From a checkpoint of a small transformer trained on Wikipedia.
Size: width 128, 2 heads of 64 (1 for keys and values), MLP 512 GELU, vocabulary 9894, 5.26M parameters.
Architecture: no biases in attention or MLP, untied embeddings, attention and MLP in parallel.
Each number is 500 + 40 x the weight over its row's rms, rounded and kept within 0 to 999. Layers, rows and columns count from 0. Numbers have three digits each. The size before them is the row's rms in percent of the matrix's.

# layer 8 MLP down (transposed), 512x128, rms 0.207, rows 82-136, columns 0-127
101:496509529469413463507517435497452487518458474414549450518545532490515497431536556473504536469480529528484511514480554461482516507551533476558532467493511521451489502479503530454476552504498490534474477503572529516410554482555618455462468514469439483534565536521479523514478545497500523555430475485408521524444466548425568475523559471391515486452466497462503511577540481477509542462507
100:504538507483481479523570522507478483459577497449486525548465519542507413490461510485549515445495485548537413538489452499482479493444460469508494544554533464530503548389484579532493496557524537451518395509515489528471479532498572437422530501498559483455516481540509496515477541504523475475447517439495491543517472489492359551539498512485474480579501464551499546460563505483487545440532
106:415402502520571515538501509524469562436490544509512481455508525503482588503504456465481443514493475461533445480515475551471497501465498508456478526474557518498532504541452525551509507522534500496478522479509479406472454543436533476386469544540503500541528516496540527467515518471517466550413529433471533533506459479487532446493477439474442521481414566438528472441523626522517534519517
115:586482504469530529528475524526540496493522508456455432492530520458449508504442501519504554537446490451493438452562434538544422549508537512553520443528521531498522502572531452483457527567515514462522374490490452523558507468480416515521468543536452579506430502525488560467477498459504540502559492509536529487526469484499594442484410501562530519513435498521516510474510517458473573480499
095:517513562610440444503504562511470491534516536538592508501501508520517514451476491491509443498449542417415476497540486489532459544460503561468480530450485582452520443560516446496521485432543493519486444395589543477486464479560534459520511507522497542498563487533548505462493539466506547489427518480538516524459549515430544467521437498482507513501526555480448465500527472484519568441514
097:510457553491489510463532552618500497519437522470488517547540499482498462522511540549459477427502497440459479520459502521474485564540487468417514519501481494493467558563476408528517512613572518505455501426482500477454581502499447457510491543514498483517474471545557441480559515447495490584491506499493503572507501560532542501446533540517487546503495563395458465479466468481504496496579
095:519480538476535520489520510522446448473391501494492486495537508564488546465533476486516514517542510471510574438519463458552463596487493577448488428553463467487492462547542439484478543464486403529472548536586526467483575510523476442469493524578505565467446539533496439485500519472510527506422464456496438512473444492436427522532533491464484497508461570533524500532537441533535535482501
106:529493472496513505473557501505502515506557467517450545500561514504533544481525518516417514420475519451511424543503515568483470574471450517514508424593495555509515500511514526466529512517499615467530427551502493491485482580481446410498499474480568493538543455495529542499480532567528466540508483448511559479564451583479491497472552527540500521543530482482506456511553534429462549478592
110:500500456518470439515466521496426533576547474504506563539454471535494383480467485513548543517496499491511454567489450470515487528502513408516564540457468465446592544425492542482446509522483469494499539351522491510523500525523538495508488487514486526516527532567582526473535486476501491563440436491543472468504505470499519530428493535462405462532524518575482533476534509517542501505525
092:515469508531521498525509542531513477478503453551493468517505486445527518446560490520470449449550504463506529512539494464447570507421430412468486563509548494502493458528561515459493443523503510497534467470466501544549547543466443606521540429543465463550500533549507447543502418535481497456456374461504524535458538505475534490519524480455480513463461527480517495419452502575563557450483
094:502507488555501408487461533480427519585467530518449493507455458487458450540465495452582503513512512420489471517481537463549554515431448490514506526493518507473543534491485489526512573577590518504476451478478428561473505493481540538472537485530539468557459501442595471515500499532443438517563453529532549581504436482495443524456517560544494484497506428503490500538441521488582486469508
098:452482570492473453451494524531531428507504527523502489541501413485529467434489510507431469521478514513523515536505493571465442495443455546526485463516499544578524492448451516563511551447440447459500420546460517487480531523606456557557501532480457476504467450532491538536485482458463440533447484438509528530457463531509530565476530510486445522474455484519419483504468517452496484405589
112:462520430428509503456483491512516543524507510466494512554504479489487503473433453491531540519493473481516494537505499531474454533505447529505516517585534480516492545505468428510569491545500560487564539505433491465521423529485457442541525456558502433470449572575467493537496462532533540578514481518459522598515521488636507483426538552546472530539435508505505527543424478480533458557538
120:529521522557580546473446547511537493500438452483504531537534533430501489470495500438504475529524471503503485492499475501507569489535502549473594600499555477525495490522474437509515489573513470473524573439467469582513407456501547567469504484504517470526524471507489475491512542498522501460467546506491509403447443505431466454526388488551445514535466541547495544402544491543495473497480
096:513483503571429489479458453536512550458476479522550486495501510493543504556481572519460506474452580393501443526457468595512507479467491471491456562497443465547582488530426482434471536448540498471482580404542505508521509504494493556470449491472531462471443480512469473494568540535443462514482561547542485490515509527500492472576461514549466492466511575503601519516475472499508484499453
099:423552549512458514545468483439467484542498544531593491489552542487473439523486458463509463485534561499439462471515465500605508549471501561505423504451470433527446533476485478539577473590498471523478550615456492456484566536477439577453505499467569499542478510504495453491536507455517412503539481480471507535464503481526479490502511411461490509476489495527508507524540539497453484512450
092:433486507521474469461519553513486502463502487522441515476564433508490515407435514486488519517544465509544535477518489448538460490471479526608568455541504479492495492517531469507514540488509522498508482470506470439505463524512398448470461471501517476536536397562586448526428556497433468551443500510468401495483465469511536536491446515485489500437525521506550502475526395479559508557557
107:489516508454511530505502550486554499559577451538498533530453438500497455496515508488465529511434544472483507509507514508496480537493550535521522505568481485452447482479581514469471514515463496450548511498505525416571516555443478487505481519462469516489549511506423470578464411421500503501514540453469554488528463455552426486574508427493517516535484510442404542512529479473573415587565
082:486451520601490505506533513531504592531518473517447523567474480443504506513566421527540531499438488492472466534504517485577512498474472496495456461481575496501505546493463490530549419469570464480534510435586476516453506525443532435543587514476510529437610472525467520425499531508565563514504523472473568519509473512433443489461454489525508454490518553503562461455482530509504522502465
079:473536448491528495532497536493496512472509526585530457513459492520459538479420475494439484518540486516566450511477467516566471466449484484485577478521503480487484453518478507453481501485497439509442603468464467418526464484565445505433508433540430516495455442485599502473489541558554510456503477431418475499519492419435504511472570547496455455569528486506509520566479526511556451488513
112:478467457496513510599517485422464461462529566509509501553526513482478486472523519620484556490514512503584466498435497454515475528536462434515461534525506516552572473521491474512507461492478595459484507547447432540441521501523477490435532440476519435504526455516464529487526526496513393450434487450502497565512522508544453557488604504454495515529517516434507481438514525469563510489524
103:493543509447467440491488507558501516541618414521442441471514538468508495517460513440556509555498502561461597489511453496490449549392483545527467492507554450536529545532580500485553441432493503506519468433550525466519555517493547473481485522463477528583487527521486462469484469534493505457466480526564562510440497498439511489525481494564517494515428564503462515514442563493488496536482
110:435469520474482542546498528472482527544482447440467497553444448501576463488413498544439522455428600567430568489502494417467533431484527465512441492531457505462480497544469462526498526539509507521439465562525553495535476463453525537528494546481470478459497469475567502537524521502547531450557472479455571544576458488533490452466542476485498488517508452501568486434484514578513473480514
114:518467464485530519493512529449482555457462515513434532427427505482495444524580516463457455492502578534548546506519470497501493542489476505528528450529530448564526539556487556552536472489500459475548512559483477600452516493606513510518458494525538519453451442500508449481486480538499492529584522485472442515512458532491488458542541534521520431472483553537447550437491442495462450543385
099:489530531487485437540481546548470421520561592528484482499524500541504470545544468440508533454515465554570480527565579534555480542471534555487418453528444476532536475504592536470506531509481481539553457525462467454461485506542418491483557508526488479470492462537501511507475513445563534412451518505460500472550522503443520540426464490481465423534431531527529539554504523484515478437540
105:421409505470454534475533459534447529473501478498481472462479491482485480475502529490399467433527501474548507537492520479500519573492452486496480443446546504509432509518520527570518567485498454558585485457535482544511540504582460394556485470488486511496540469532577560462517591453570497512448483505509464491538543559474483457565532479483522522486533471552489444534565520447491467540534
096:420518513555450491425492558504495469469474478506528472447509538513509545490526531486488475489499492488497489514483523576491463522520566442545519503529561492469480557497534557533523585537491549471436450501498536461455487564513643420490499539509478492471513479537491568506460564527578494580474560375522513477458527514462488524442484499474459514459423463538539491485527514489488475445540
080:500566525536493518464516492547553516537494525559482472445544466557577471550478448534507507474535486471509543502528506454527519445483553524503511427484523496485560565481545509507487531495537455514513563575538487476522523493538409505438458474485508521487539445477555484535456514556464472439492536505571471523477565431530472451450513496483461533522508499526493482646435523471539483627517
090:533514529536447493448503486503429586480511403451531497504467462497487467493481446420532508445420514531496496524483515477438465504479450520480498508506621484518534454473398467508500546522494487457479404457532498523463569478528665428504586476467493457466508509527473502424475531499500501562450489500503494503506506512496484521489500512506443475412490515499505479485458505495451503509497
114:512498493492486518538540409587504472568481493492461474481512483491524540574450478470523474432464450512462533503514511491531427506520480448433469492486558528378515530504481475517476423491527501525527495529513543568486556475503462533533512538614493506432545471475501599534445554449496549493522523494532534504494552538488518486468501449523481464442518511497474473565384532472464453498567
087:503520562490454481489472518589580513429464356511466445456486516508517486449468565553537534497490425569505463534473545487524486478479496518445488462576530464490560521526470480432576490490513473546494468522471493492430557467569580424534466446475551541491503548467466552506461497440514412428485442515509507483521470484534439523487519498472481532499523537542512498477491487512504487482534
098:494517527515470485516456453473500572505552418505509530509533537570536505491444501507564476431528481505446528478587478596456501420514521398487562502523593524502515525478450479527497488528573460532541434509560488517518597518540477477431508517520517522484520470538479538581494510475557550455432517503540502436549487460505555512522509484507539550502447543568492490511490436521553530487522
083:571503586518485484483523503488517536492507467522516490544546494536427560421563496522537512537492485509491518518435496483471529537564489539509529537545507486453493544574510491431541519493450558558499492519503465503471563537537554501493569474585463422480540462563447515454518532449494439482470486452484489465555532517491530517475551535470501517524457520583471429527522456446497522350487
106:507501515426452477479443514472389488509461381509473489459471475429492478485542554545552553538489486502577466499404535472472426552522500447439496493466514489435490541504553484469426527506473566482508540485483570486507548532476588476508477536461487515467552529476500500483569505543497554469509458552524539449511582528459521546516552468574545499495488499546516454520470475470474537526515
084:459460521534496477422487526493495435492508573521569477522536533621480544495463515471543453416488490520561473437547406477472581475468514518477548449375491517477534496498509468453512529497531468432508564575471544485529504494522440526505421525478524548501521505520554534519525526500498451437524476469443474460513503414452535521505527485579512427483460513471516490472518513494507480529517
087:536469512499484471502489469471498498489443607475535524573470454515461549547524485547361500443506472486541492539438489479505491556484482523514420531542429479545460516482535481466494533538441447505483573455468516530469479529538422545511486448495484474512531520506514471419509512575492481520564459506545525486444527445520463484461489560421443544443463490448549498561475493495477465548560
109:483456570447463521448509437519482493456509522470507512469496530490480447541463554468549531458463458552523453539522562459423526436474498465452526439503490552494525512521512483542440519442528476416478510480538414522485516534499460448575579540485499552474499529491553436480432513560440539418466439482558501506477498532532446513522486531534514538507521556517489483471508388451528444470539
089:594499576440545488506447436504511491460446437506447511481488485498487487526475489513437465505514498526518535519495491544522485600465420515520491460512548483450442492522469528498506515484590569511476430515432479523454467518591503423461481480482482499499539506561528491492501510493430525473506437456481509499483539588449508504433515476470515395515444531485454397503489523424473474470545
092:463478452493475490499429515500459468544489528443507491449451445508455522560510496494424546559488444481521515493507471480486461431476456516518501471537528463432471519544453509461442514426529440444486516447528553560575557469472427525507468500500540484497483502443460427540416459522547554462547519475409491500492514439440510567456574526475488474448510526492477455549532519490533419518446
103:466464439517431465524550554478515547526538543506502473459439448459539502429462498432570489480478485427479621458539509498489487475475488467458496557464520522507540525470495517512440473486480553395528552559459575463523525530510463468520487492456516538507493535526523445515458476521574527461468510494515486467520492591509409537473574540504465514409503538494508522511535437525435498527539
103:520516519436517443504499477486484496499512497557510530600455540512545438496476472486512441525417488522514534490524578499475524540480446479492454544508552568539500462444543539470480514469570505447481537456462470515392509452435583434462607503504490510536475489497565504550454561481508484471514506502497437516495521560471535503569564513448486547495494435480514468472575476453525538463559
089:507543450459499466464529524463542457471523504475502512449504397548594511424445439486492465506479508523548529435497490504515540524497428506553551459458384469500555568513537538554547449481517460459484545565511505484557492453487384515505495431551495501520532418504533459562474504546480532484483491472485478463480508464505470486455522510499531491551426561585502473486552473493528488491524
120:528561506587471504487416438436490497561466478475490488527510511487529485530509530438428466587522492492524507563486502509584445470506576474563519483584480457530538532513479517520474490513521478482491392594535452532522544465515571505521459515480520492558470546524453493469537501504511502476524474474451557536466441452510563565508498510506512461556506472566455492576519468498528481402468
094:487435469491560565509448482519544508533458383515543461458601535459557530488519520444434573439481578551558574530464538481598517529481513538486488489512497489508473505506484468494534496483538518495535459530503539474496489535471560437502508502468569455472443458555499479543489520483551407574452509571506529433455532532556470497485502451476509474457476546502499536527509473491510488543544
078:466574529427513485486479503501459499488460470484477446505519524481499511511487544508537449502537399564475511505464500469487461569478508519484494401511466459470450486524475469446545481476462636504449462484500515502477528472576552475467468448520522492501579467490498526442523502463479564542481420550415561547446495559508602514481500458516516530550461495522469479493527544458550527437446
104:510561531515470437517517492480551499439526514506489468445510580496526551549517506555487538471540490503494457522459484532535528486445436512511524513548519500519485522589482487499515510457494545515421404460462492595489502526607510459521483493507564454457488533552516578483562513514508442488511471553527496416463437478409405517488517541446556504461487552501520535482498459552519544446456
088:466544562534481545504474473449501558453546476543510535555456597584429503512563542523442447516551450528470515476538506434471517505565484497541527487528521529490509491532469526457498468506485548533493542500496459505445488437513498406563442461469520470570483491531569456466490480531461590463452477512493468444541535448447506573465495490436507559452528476520505454447473538472541539437484
086:508458474502503474451507474457477568484513521515536517489474557541547555480440474592465499548518483571495508472457409483522442542450549505448570479518462479422487488493592492519502409451496492493509512550472510528441436523498434481528452397494548533522483421496474457502478480429435491449486470473449534474547439453480522525530462474553533498499521558483473502443528487545486561462540
097:536448493498551519459529473549537487443614477498511529510503525523531489509488436510516491486529474491497517511522523456561530536530541470475504497552470383523456491495507533480519495454544533484468425482543595483579520453484484454515518514502423613490444448517509498442505431540484557554464509522490450535457532483602561520482530582519475551534483458445510530441511507527532459555502
098:550531491498543428498543494520476543472617396541501484504420512416497515474517514574476457535468488435498481574522500520419542519504488491455506490474510554489493483538495515523497473500477580482509561404423427531470465477533517501484514532477532480496502446507460560513472527488464503565431474517463581470475532477494562560491508492478506462474501477451509522455486555614528532493544
111:481549525566491484493497430418528451527456582554474565511532434470485519495478445497521521535500518544539489528372490491561521503476461479502557467551493498587500478471545484520507476535533592512489556438558380520445490474537543427566509507539545437498471480436507470470454479532492485496543499498444522544551498532489429455496532475514507539494462491569526492519496516523524492535460
092:446511516506575460476541520527431447496509399464500478506473441508563492511499450509528527527468472556507607498466487578595455576542456489473493560562523499445470515524410553502504473483519466497514451487491528529497455450472550489520493456440477476500505481468472407466531496532531529502502536461545522546498465477545501552484495481519495484482554526566542463446404428515462469556542
096:451470519571503523528476491554594489472551541464460510429489432523452497522577480496499460500532485501521453426543480461517488521449588539453500398537511514521488496469455516546483513526499525511396483398479487513489475445484528474550534470461518581508431500490560466448492507522524540583480482564470453471513527579540430467571493511531500548525509533529555508528495508530491542479496
104:517402535493491568562429511497470550483446500468492498477521493456499481510476460450429472547444510522487481473532406500547446548514496553524514454505529498506429536522510500463505465476461427465469499492575547547480545486446561495485516445537577551514549523507472448472465501465517519469575521467525443548513479485514558586473554514502450467502523531556477392532516408469473539523480
098:488548541570474538516518517473468509401534559461581460480473477437493484448547487479491516483511511439561461560604491507518579490515430483517548459525617526503484521499471486520502520535480459508520465503458472492570460420479525530530493516502461444497460473468455488511452567497480464456432503506513487518453427539498520471447546581494507509473456429476511542540530441443456483440487
# layer 8 MLP up, 512x128, rms 0.209, rows 83-136, columns 0-127
107:526459592499580512496503551512423472540410506469537543525490481452540528503451500522477512499453563467559415458391496496449523454472492477518477489471437522488542462439458514562483480554475476481544493539478466510538552495539477478499458578456464636497463526485490463494573547506468515471527505552460439485439498525498515476524542475494491426478558513465461482477519490476451507487556
103:551488486521499514519510486438489474508501486524473564586470381451544521457494498575529523528527585492524497441494462439445555460581537527554465466463454497529499592510430515450511494503435507507502501503563424512514496458498511574506499466562487477498451537499521482560514529485522455478466495550476455420497485498442464506561427487480551527534463552539462475456506452489422481441509
116:506618477445534548456542467513526487524559512543546442489517478509514464397525504446480497463533555531452526540454457556530572482480466465478542539460525466501501424450509594506500532527542538508544510469535475472536484530487471501482491514492528545436519542553513506480488498467493553495585473508543551537523493433482481447595431532485496520592475531575511529529436497498494568456520
103:505505494442473533522512494487555442422503483477416451510546443516518444534520490493478540478550539512547571545383501477541519475453470505498542430497516440532480509394467475540377461494511503433485534562450444556489495492496533523456450482453401529522461540461498508494473471472487465467524483526499504501551487520482519528449535524549502451515477447501542513547527557573458452518530
101:483536437532470481536482573456560471516481419469522574548543470484490579488514512435492600541579515527508537535514507469457458507498549489519460472566479465509505504501488515502427492465556472443469542537518478430524520506461471534519580498491455549551533488451487414519491485557423508491505495546533519512511517500419503527574526503508471440549506434452537477534516536434471553432553
096:520448478507454476504480505491496486529506510481454427436445497460460529494476517468524439564530523368466452454512523516569513555551526424506476507513510536456516512470540507513472532532472499480544470544474554469523514480630520494484522473494562474493440560441446529548455561522518496479510430528551455532602545498537465471497488467414529524525547497447469563541548522498504544528478
105:530543446452592536423504464486549505510565449470458515444459511573526543525502485475474485501539461509524546525477471528449482408443507522456583555469528492469577460449505512485469489491579522510505542571540531514487464531523540538490473518420441507438505567452517452519492500588529477470499420491551533464452483476529477499512516544483488542501464539533604499459481528442466529495539
112:456502418445456496475470469516434489468437604524534512421552460416528536475506603564493459573459506506509591510507508497545519543530576482474505515538498449507486535467475519616499486509508448548515514509467497479577464491490483547458465499403458433522519497525498539469515579560480500518521507476492462502511465445464474495491437491447481531477524446458512461501508548454502481491499
097:515537497523553470466508492498530487512509565528494454522444537525491485491485503468551545535486531569509470475454475447514515474530461529519539495534505517417548534520426479520463542462493510527443477538558515425489466514533510489472544543520540541461548509417556565467552498487529559487564499517513468397531434418501443539508445497580517485430514415464423454583521479458446460542509
098:464566451524444552426577550480541472511479411476483476576489553520505601468517507571540559522493493439528401549537486531483493469428542476527404484502498477538499499553503498488476510513466527558448448522465520522539563505509457499487481552511491545594509563522560459486450519440501487503514457532474481471453503489540467551465472537475532470567517459476524498490466554525504469567481
095:486495430476524586471443448538548512559497472463471442525501593446486539521506500506481498495507472477506439457496492462577538441490529522431541452470433478443503532531629526456525465504521503506524503521507485526517537432546456490465475421517458484469492501453469571444508589459579490517527507524464523465547516474537529455478450529495530545478475487451603560529479497460463471515488
109:529550446491494468569456514486538509530436544487498539467542496569519534460572458496547585458445443552517536453483538512407483454504516581535473514509508494571495592457543458539515577575408463508484533570424466485445540444545505456509544484503492545503541519488521507526477489511493446533523537495510489551493525461544533423460511487465544533480513477492483539522510424562480511475482
115:471493424525502445605601495446532522515449498509495443537506520498523515524452536639492433504499556498484506485462413553513483457477522486500475468424479538541512427462545549528440512452498489488482572453498588456456487530569529541521447499578509463512512548473483545493528518499520445512528479543492509540533537489548569476458485494523521483523479485479522479481529493478529555566438
099:462526470491499562509542538465559500540574518469532499509592550443433566456442531529548557471513472545520500535491512512469538478523505537448499459523549567470446457468550489491499448466479484501470465479515548402504521441515500507426516404509531578553537559506466556529429516463519498460532542496531437529454528446483463521477484487511508496560484520555527407487445514499461426534486
100:562488499527548518448497445483471462508455511487469554540553443458543531490515442524415460494544486626447534511586441520456525478490470497567543512461512590480514552524511539462477526468474460497524519506535458499566485505491518523535493507536462428518454492501513525545531506468480555456494541505537447397489532529504490570570517589453520421481542465450510516531465457495508549453478
098:540562503529541571505518465501500513532521534485542519528475561518462504518588472517537532483464505523471477512458540560461584468516469524418469544436501528536506520522503511473469489556480522498527544571509500575552563472482536518502518542417503536485433565433444549496491478480581507482524482540489516502472522480498511522512554569503463488633482464486541568506407502490405500439517
103:491476485522433485520519585457556552502430514442509447442459538491570477459540459550480474494505519463531463529498474540536503471496523474573507586562483499494489538502524526468498559571489462536496542556459553488413520449504512474449544508558554502534488534480497514576427462505480558499452519464540525530542522475515478471510459516465469555546526553591468536569508409528483540466427
087:484523519388485490479473419465474439506392489480496456453514499545536492440435567450509468517501503477502448494494427434395451413500598474491517464511461445482487469536527498478502550538447509539464489526445514492547535515496497575465426489514500472511459473454521453537458458436525496442499505495458506434477516475525576472517521432485504564493531467481485486457447488496556479492489
099:533488512511463530488472504542571503525530516457477511527568479570532489521498449473532459495448565523459540470554551521477537526554572508509499506513524568537496566537531537580557483543454502443571431564552502540485508540477521541508474497499586486546549598502491516544509474481433506490525539540580519502517559546495472541516446477504547537431489496564557476476526506513615533452493
106:449530489480584517521559516503500551497593530544455552498493492512565478470523461592494496478537532516463513535458450445481416511524459445479603472475471440528556575481471516567459489493490470468529503462489464433525507520458486528514539411562506507460570418525500529502483460534481412501490525485560485467539495468480526523530434457529431533528538467495503503574475542540491523551478
095:547518432502489479480508501440506509548515576419521510555461451504481425429564464557466546511476506575521519554491451515522476513544502579442463557478509460500500555539590530523509535505478418514500530442494522484434532458486411517510456493450477499487494432530536432494474505544548558487484453490528498491574534495554514454525464485456476451596475485484486482460484463537490573550525
109:564489511464460512526484471522514532481455557447483524524508451510513495535484453597513500465516469532463428535516515600537512494495585519447498526518469483536493604550485467534478462511458543557447585488512484557512422465527511505413481463525515508462547550449538558530506465431461462494503504508454496458520514550386463470515419538501551487509509420506430517525519545526478476499488
111:430484502478516458460529476470477427480489416507521486569512511537461595494527502513511460494569492527438515531515484502479494540537459540511560468503492463519482549494517538495431502456445473529455637487463536476486477460456514540510497583484423576477583519541508542528455506496462454581490437446490538563553528489493504451483436582525487477487520457506498462474553541551521526539488
096:485484467545524504443572528481511569397521489462480485556562491496490513593582498489472502480572606479480517542530473503495454451541528501489521575545553509435460473511518483561557502547511459476513469490445496527539391519454547504527446490520473535543479512537507484600525461507468457477501510502523480469455507535479540438542447462435484556450568488554460502528457471483489498540483
105:462495502562535398554503480522566502524531485496468626493452482479509482520498471478426521569505482566496531469510501513396488512515535463521509458531480545533472532513523446480491490462485469455523537545514461508575548489507521496468412393436509501568531497481496478526562544531565535532529463485528452438535514445508546402518486491453494508515473484487580545549516433505473485509536
099:461528542480493490574538500461497523489541447536540449551514428459477475511488441458530548547520545506548432522478504459407491451486485604464504515509463478594516495459421440541478505446441506505521499522510504502604484439506533497468487488484527511483506561476514484469494459516530430475434432511462445548439559494470472435462427459518539446544551512475457542500561461508502524534491
100:528486456482506518567556548464501473507536544535514574499512487479450576469529532486517515538520467572509477520500478530492486503483529490522482560556532515468471470553498532494482501477457533492522473470570492541510550521455547556555514507539519577516435551524533546501529466449564526530549481543491557547496447508521545526560500481528605487511565538474576588405599519551466560429491
083:453471465468515572527489437444527467503479464513472487539454491538506493439464550510424548561523498451419532532470535399521507554539456450486486494504526524532479541440442455519502539476464428552503505487560496451559424468551543511516489495472530550510508499467454528563537429509492525495483516532510500448458484466582510443429437466498554491521508517543517522483597452551422461485533
109:551471487439451464486547464509499480454492469475516564480499437522537496419499597502497521524552560514452522503542515539437516507417527461475463545474479566483480513491478510529575538547503538499454525485494498522466504471545474591506419488426455554496500519504578529539527389463459531440508482583477492588483465524525551461522499443507482447513526495475484578509574477502528476477536
084:523430427500579464598574466395490545542506564472583465503520492477388473465555437464469513511519542538510451500519454539505486514524552463532476529490514521564505503484459416528480566527463469526464519499475481464451509432445465530481481465499468481503490484525516490458518480515567587590465521498428461451502533493472506487530498480528511482472492432507512502476528471492416496464533
096:556448540491572581507539538471509473524504518488553466484501477433500541457532498458506490592533519523544585516493549530512507508485448522540488561477506483540534473593489504516489457447583439494484541506510506467544444457450490548499549518484469478534580536545528533457477382524472530508496525481446538517460537495515470438513477485484524484562530600487581473526475544481411455521506
086:470535500470532461552475568511542462475509475493390557446500536436578498472516505506476537516471480494461495480467568570491471512429500465517486491490492467578505478468543500510517507480513461397554473472429594442512508490481479497429504481480493534501457473481468463591432489530528435578504461594543515456483500505523494488499476473507521554475467444465506585494493545550441501579511
094:486568530479530494566512451498533464434507488524499497480522450505508489401493476513481479503514512483416537582563524486475484486535478520557419529622515456572483455436473500444498516462455470471460520547498498501455400499499521589435482505477487514448548505501537522475518505504557537564562528529549426497529514501491512489490509510445526505439506465483574581511472447468501411505513
097:515513482508481526595515475501430559465499508523524522432480459478534476517541462527488537554554575459457485515560511518542505505500526460569488583523535522508454524506547524512521431468466500501506483526525475562519453502481530548480555497505499485493480442500474475589439498486480522525555511561594525498496495598487486542487462525351512489580538503473533499590461467478498584504537
096:480506488503528532452515556482538456445512509505518518447549427493516531478497512475581518601506496431458539605471462532501517454428486511409552525450519493441609507519504569462433518533519573486469538487532515473528504495466531475569503491518482545494510461492472531516496490506573441516526505432540449486475418521492496522511539518487560496528583487489443496463488483578422528459491
096:457531482420488521508488555436466532464475535524489478515448483515521462478508427483479439558531567489486458507444482519571481539511441520463590515485507518482562488422555520464524389585508423463518594501451465451579514478512532493486431481434419481532495545518528512539510476470536470449460502541509543500450472473482506564495500484472506504524534468489494515554511528479418514572515
088:395529530482459473461534515524483454496498492466482518504435469518501482527495467389473528586515580505455435572467548463487498447540531475502486521477496531524409432499510402520532485499453436470519454445486572507509467546477498521466505485465476551459427502434503485520465486520569477514517447536474502475493499436531463500543436535468482478537493550479523543417559524562512488582498
103:461476514507521501468487491510553516444542579531495529489467479493479522466446488472593509454501483527490514564475493506448453440595512551517451520418550494518483438568460572534451515456511504413522531556583458476443460518500587518540497495564519487535517498579487538524477508482524478542502500448571497540526536464563438519495405446485523470532512537510466516518434501489535531555450
107:474477518430498452583596482502479485490469469556554493494513518529526497442498514504479520534514542532498459501445445561478520534434442539485560437504539409530479511534492520537450517504500467502453565495586512570479458527513514534467476525525585469522518426540549543547506504463448515440447501510531463506554500447524492411504508501546548495589569413488431452477502501488502472476535
110:481473485547553530411489509515530461473475514465514458572538460435462523591523473487511477517612521576488464502522427486499481446537523465492453518492500554494497520557480517424477552512554470536455501544532457440480529464484512461469488554570531493515512491543588443528496444494524476512505507527489517447451472471501517543539513511445578524600500517464529584539433454503484574537510
092:432454536507471529522547462468527513516527559553501500570501591451379509507541579539508506490560487502472490568480467426513480491533552522488456544565588514478473386552467450491423559522501498533480492463481504521449505527495549512547468549483522559563497514530461569500500480490573416532486497524544488503511494517502522511565508503485471510476584465481430485509457525472470518530504
107:472516406559505475523491504458474477544456501499506563582475493483545527533494397553443508482549531415496487483531479538445490449472499459562428488510543480517462516458462516500508557495513556528532534448456498425551424532413487598479518527522499493480502405523563465520532534566549449417505517558472490493498545525527527492468479515428445448504502477512483522507486534514438506525498
098:536516484524476487488513527463430579452525524462507489525532481503530546442533442563471469557537553535523419471499482475528594479529520437505524556544525483515574484522439547504506484519504492546535535578524502468453467470518475464383479494416515475493431499507523514485473509570449557597524531472533505524579531520506431522547555509519469491485575493525464567565482466496479485505447
086:541500539463475542497497464534533549433446449503453498547514447567505456485475431492479591571408539484487482517536486472487574440452458475534415466536557481515512468492489527572438570503527438491557506519472539469506493512467513459464494536456462468513393550488480490536491519466554442501463573524526469546492494483530543493458514564452482417489558510518546523466535463512477474542546
095:452461483553550404552503485503524539479503513547555501549472536512497533477542434618429436521540461447541496481494528500443466522497442452461469515448510462491505586555431514481496525484479448526481501490517509457427577510545512543438509518517536539524511482534572513507462483546510446544555495513461562508454486512429480539541426522421483492486582494485539491526494503542448547534466
083:491492419504471463480592456512430456499505491488434526497552476498524482487482498427505507511455587474494514548496456561551468477509467535516452601465484554586509501442498462552407493502471481436481447493530591466541455538497460484510469485433469541510447504536497469602481531490557511567493488504427498508510477498538506505541493543495508448518482495478506506478489532522408571575523
097:457551559518501494468451497531568475427500496476528481488478518513402531515451492442512493466517549445536545510535521476467537507565494554487483445478483541583467482563495500484515519479526485420560540530504518477479509510554547514462516614469526475452505525468516508498517593570501546552470572507604473448482485525509498531443497523428420466558476486521520475578460505453523506565523
097:482496529517514540505495507517497486484472543494376458526485486434453486499556537494529457509548553535523485507494490440396496424504577595462469519393504509490551493573529495503500467573485546440486538502503535529525488550572509534510422473484542496526477507425459444493458465472542425465553513434560512534565520453514557518480489474515471533484477506518519458512503475529509504408470
099:392485455467543495495573494533542474512461445481506500525477484429507577465480466527422471534537586540472474459508582420475459477569512517547521548534488499534523552516466484518457511561452519476561471471572463500502517475534480491586529498524498496471495456551517503428448518424502441453489513505475506495607489457522522466514466440525485557498546448505479494503495404456514522544485
109:476540418508487482500484456460546534522443460433487461476495533487519530497493493534547502528492563508477451544456474434485476538468449524540478474466537487523438564497538603524499543527524462484514426527559586531489535515484463485535468525486538469485539537515486530463463501472499499542525494508497473519581609470463402456468481394513557465485495513519515459483498576475549549525612
101:460454556447512497457546540464550547444474509534537510451546474520446519420545440465492434497525604477538459486510494506473553530509499511536545520532485503566557416525492512441494538507516412495500488563464482493510421489523531457423516492478541550472487538487432574507525490554528514546467561534482457462485489466480480503420537556553557468523543457505513554540584475516471481552513
102:496531460433544503524479511444483504525527521553565453562511497540486484535431467480563510540543536450433501494469508522552505477534495405533469537527523513498492460434476529514532488486473516419527550581545461488447464529489487590554508573466464522546504505540522593633501543478473417440495535416506547488483492463536466502460533526435479486493470512451468501487526518473507510507549
109:490472471490530431530500545540518438537462446494507474522462549532518525514506493449450518466532553506546536583501504533524566459500381532449397512502476486510480488470477523529511569488495444512473533456500478487544486501509568521471484475508461558522482465511542517565485517575483493488516586540503514534489537485495553402432503526483501493476449495444495608579483465516411455573527
098:420478484508497515463576483443495465515532540458491553438515478505517544480541468493500457537477459474441470527430454562452456453448508490516479576482513450450460519519440519499477489473462476505427423530541616480386553479465509467541473521463449492530560533534555564524480499476450451470464480495486475500537482467518461504513438470567538458518497545558478485424492522547529559522530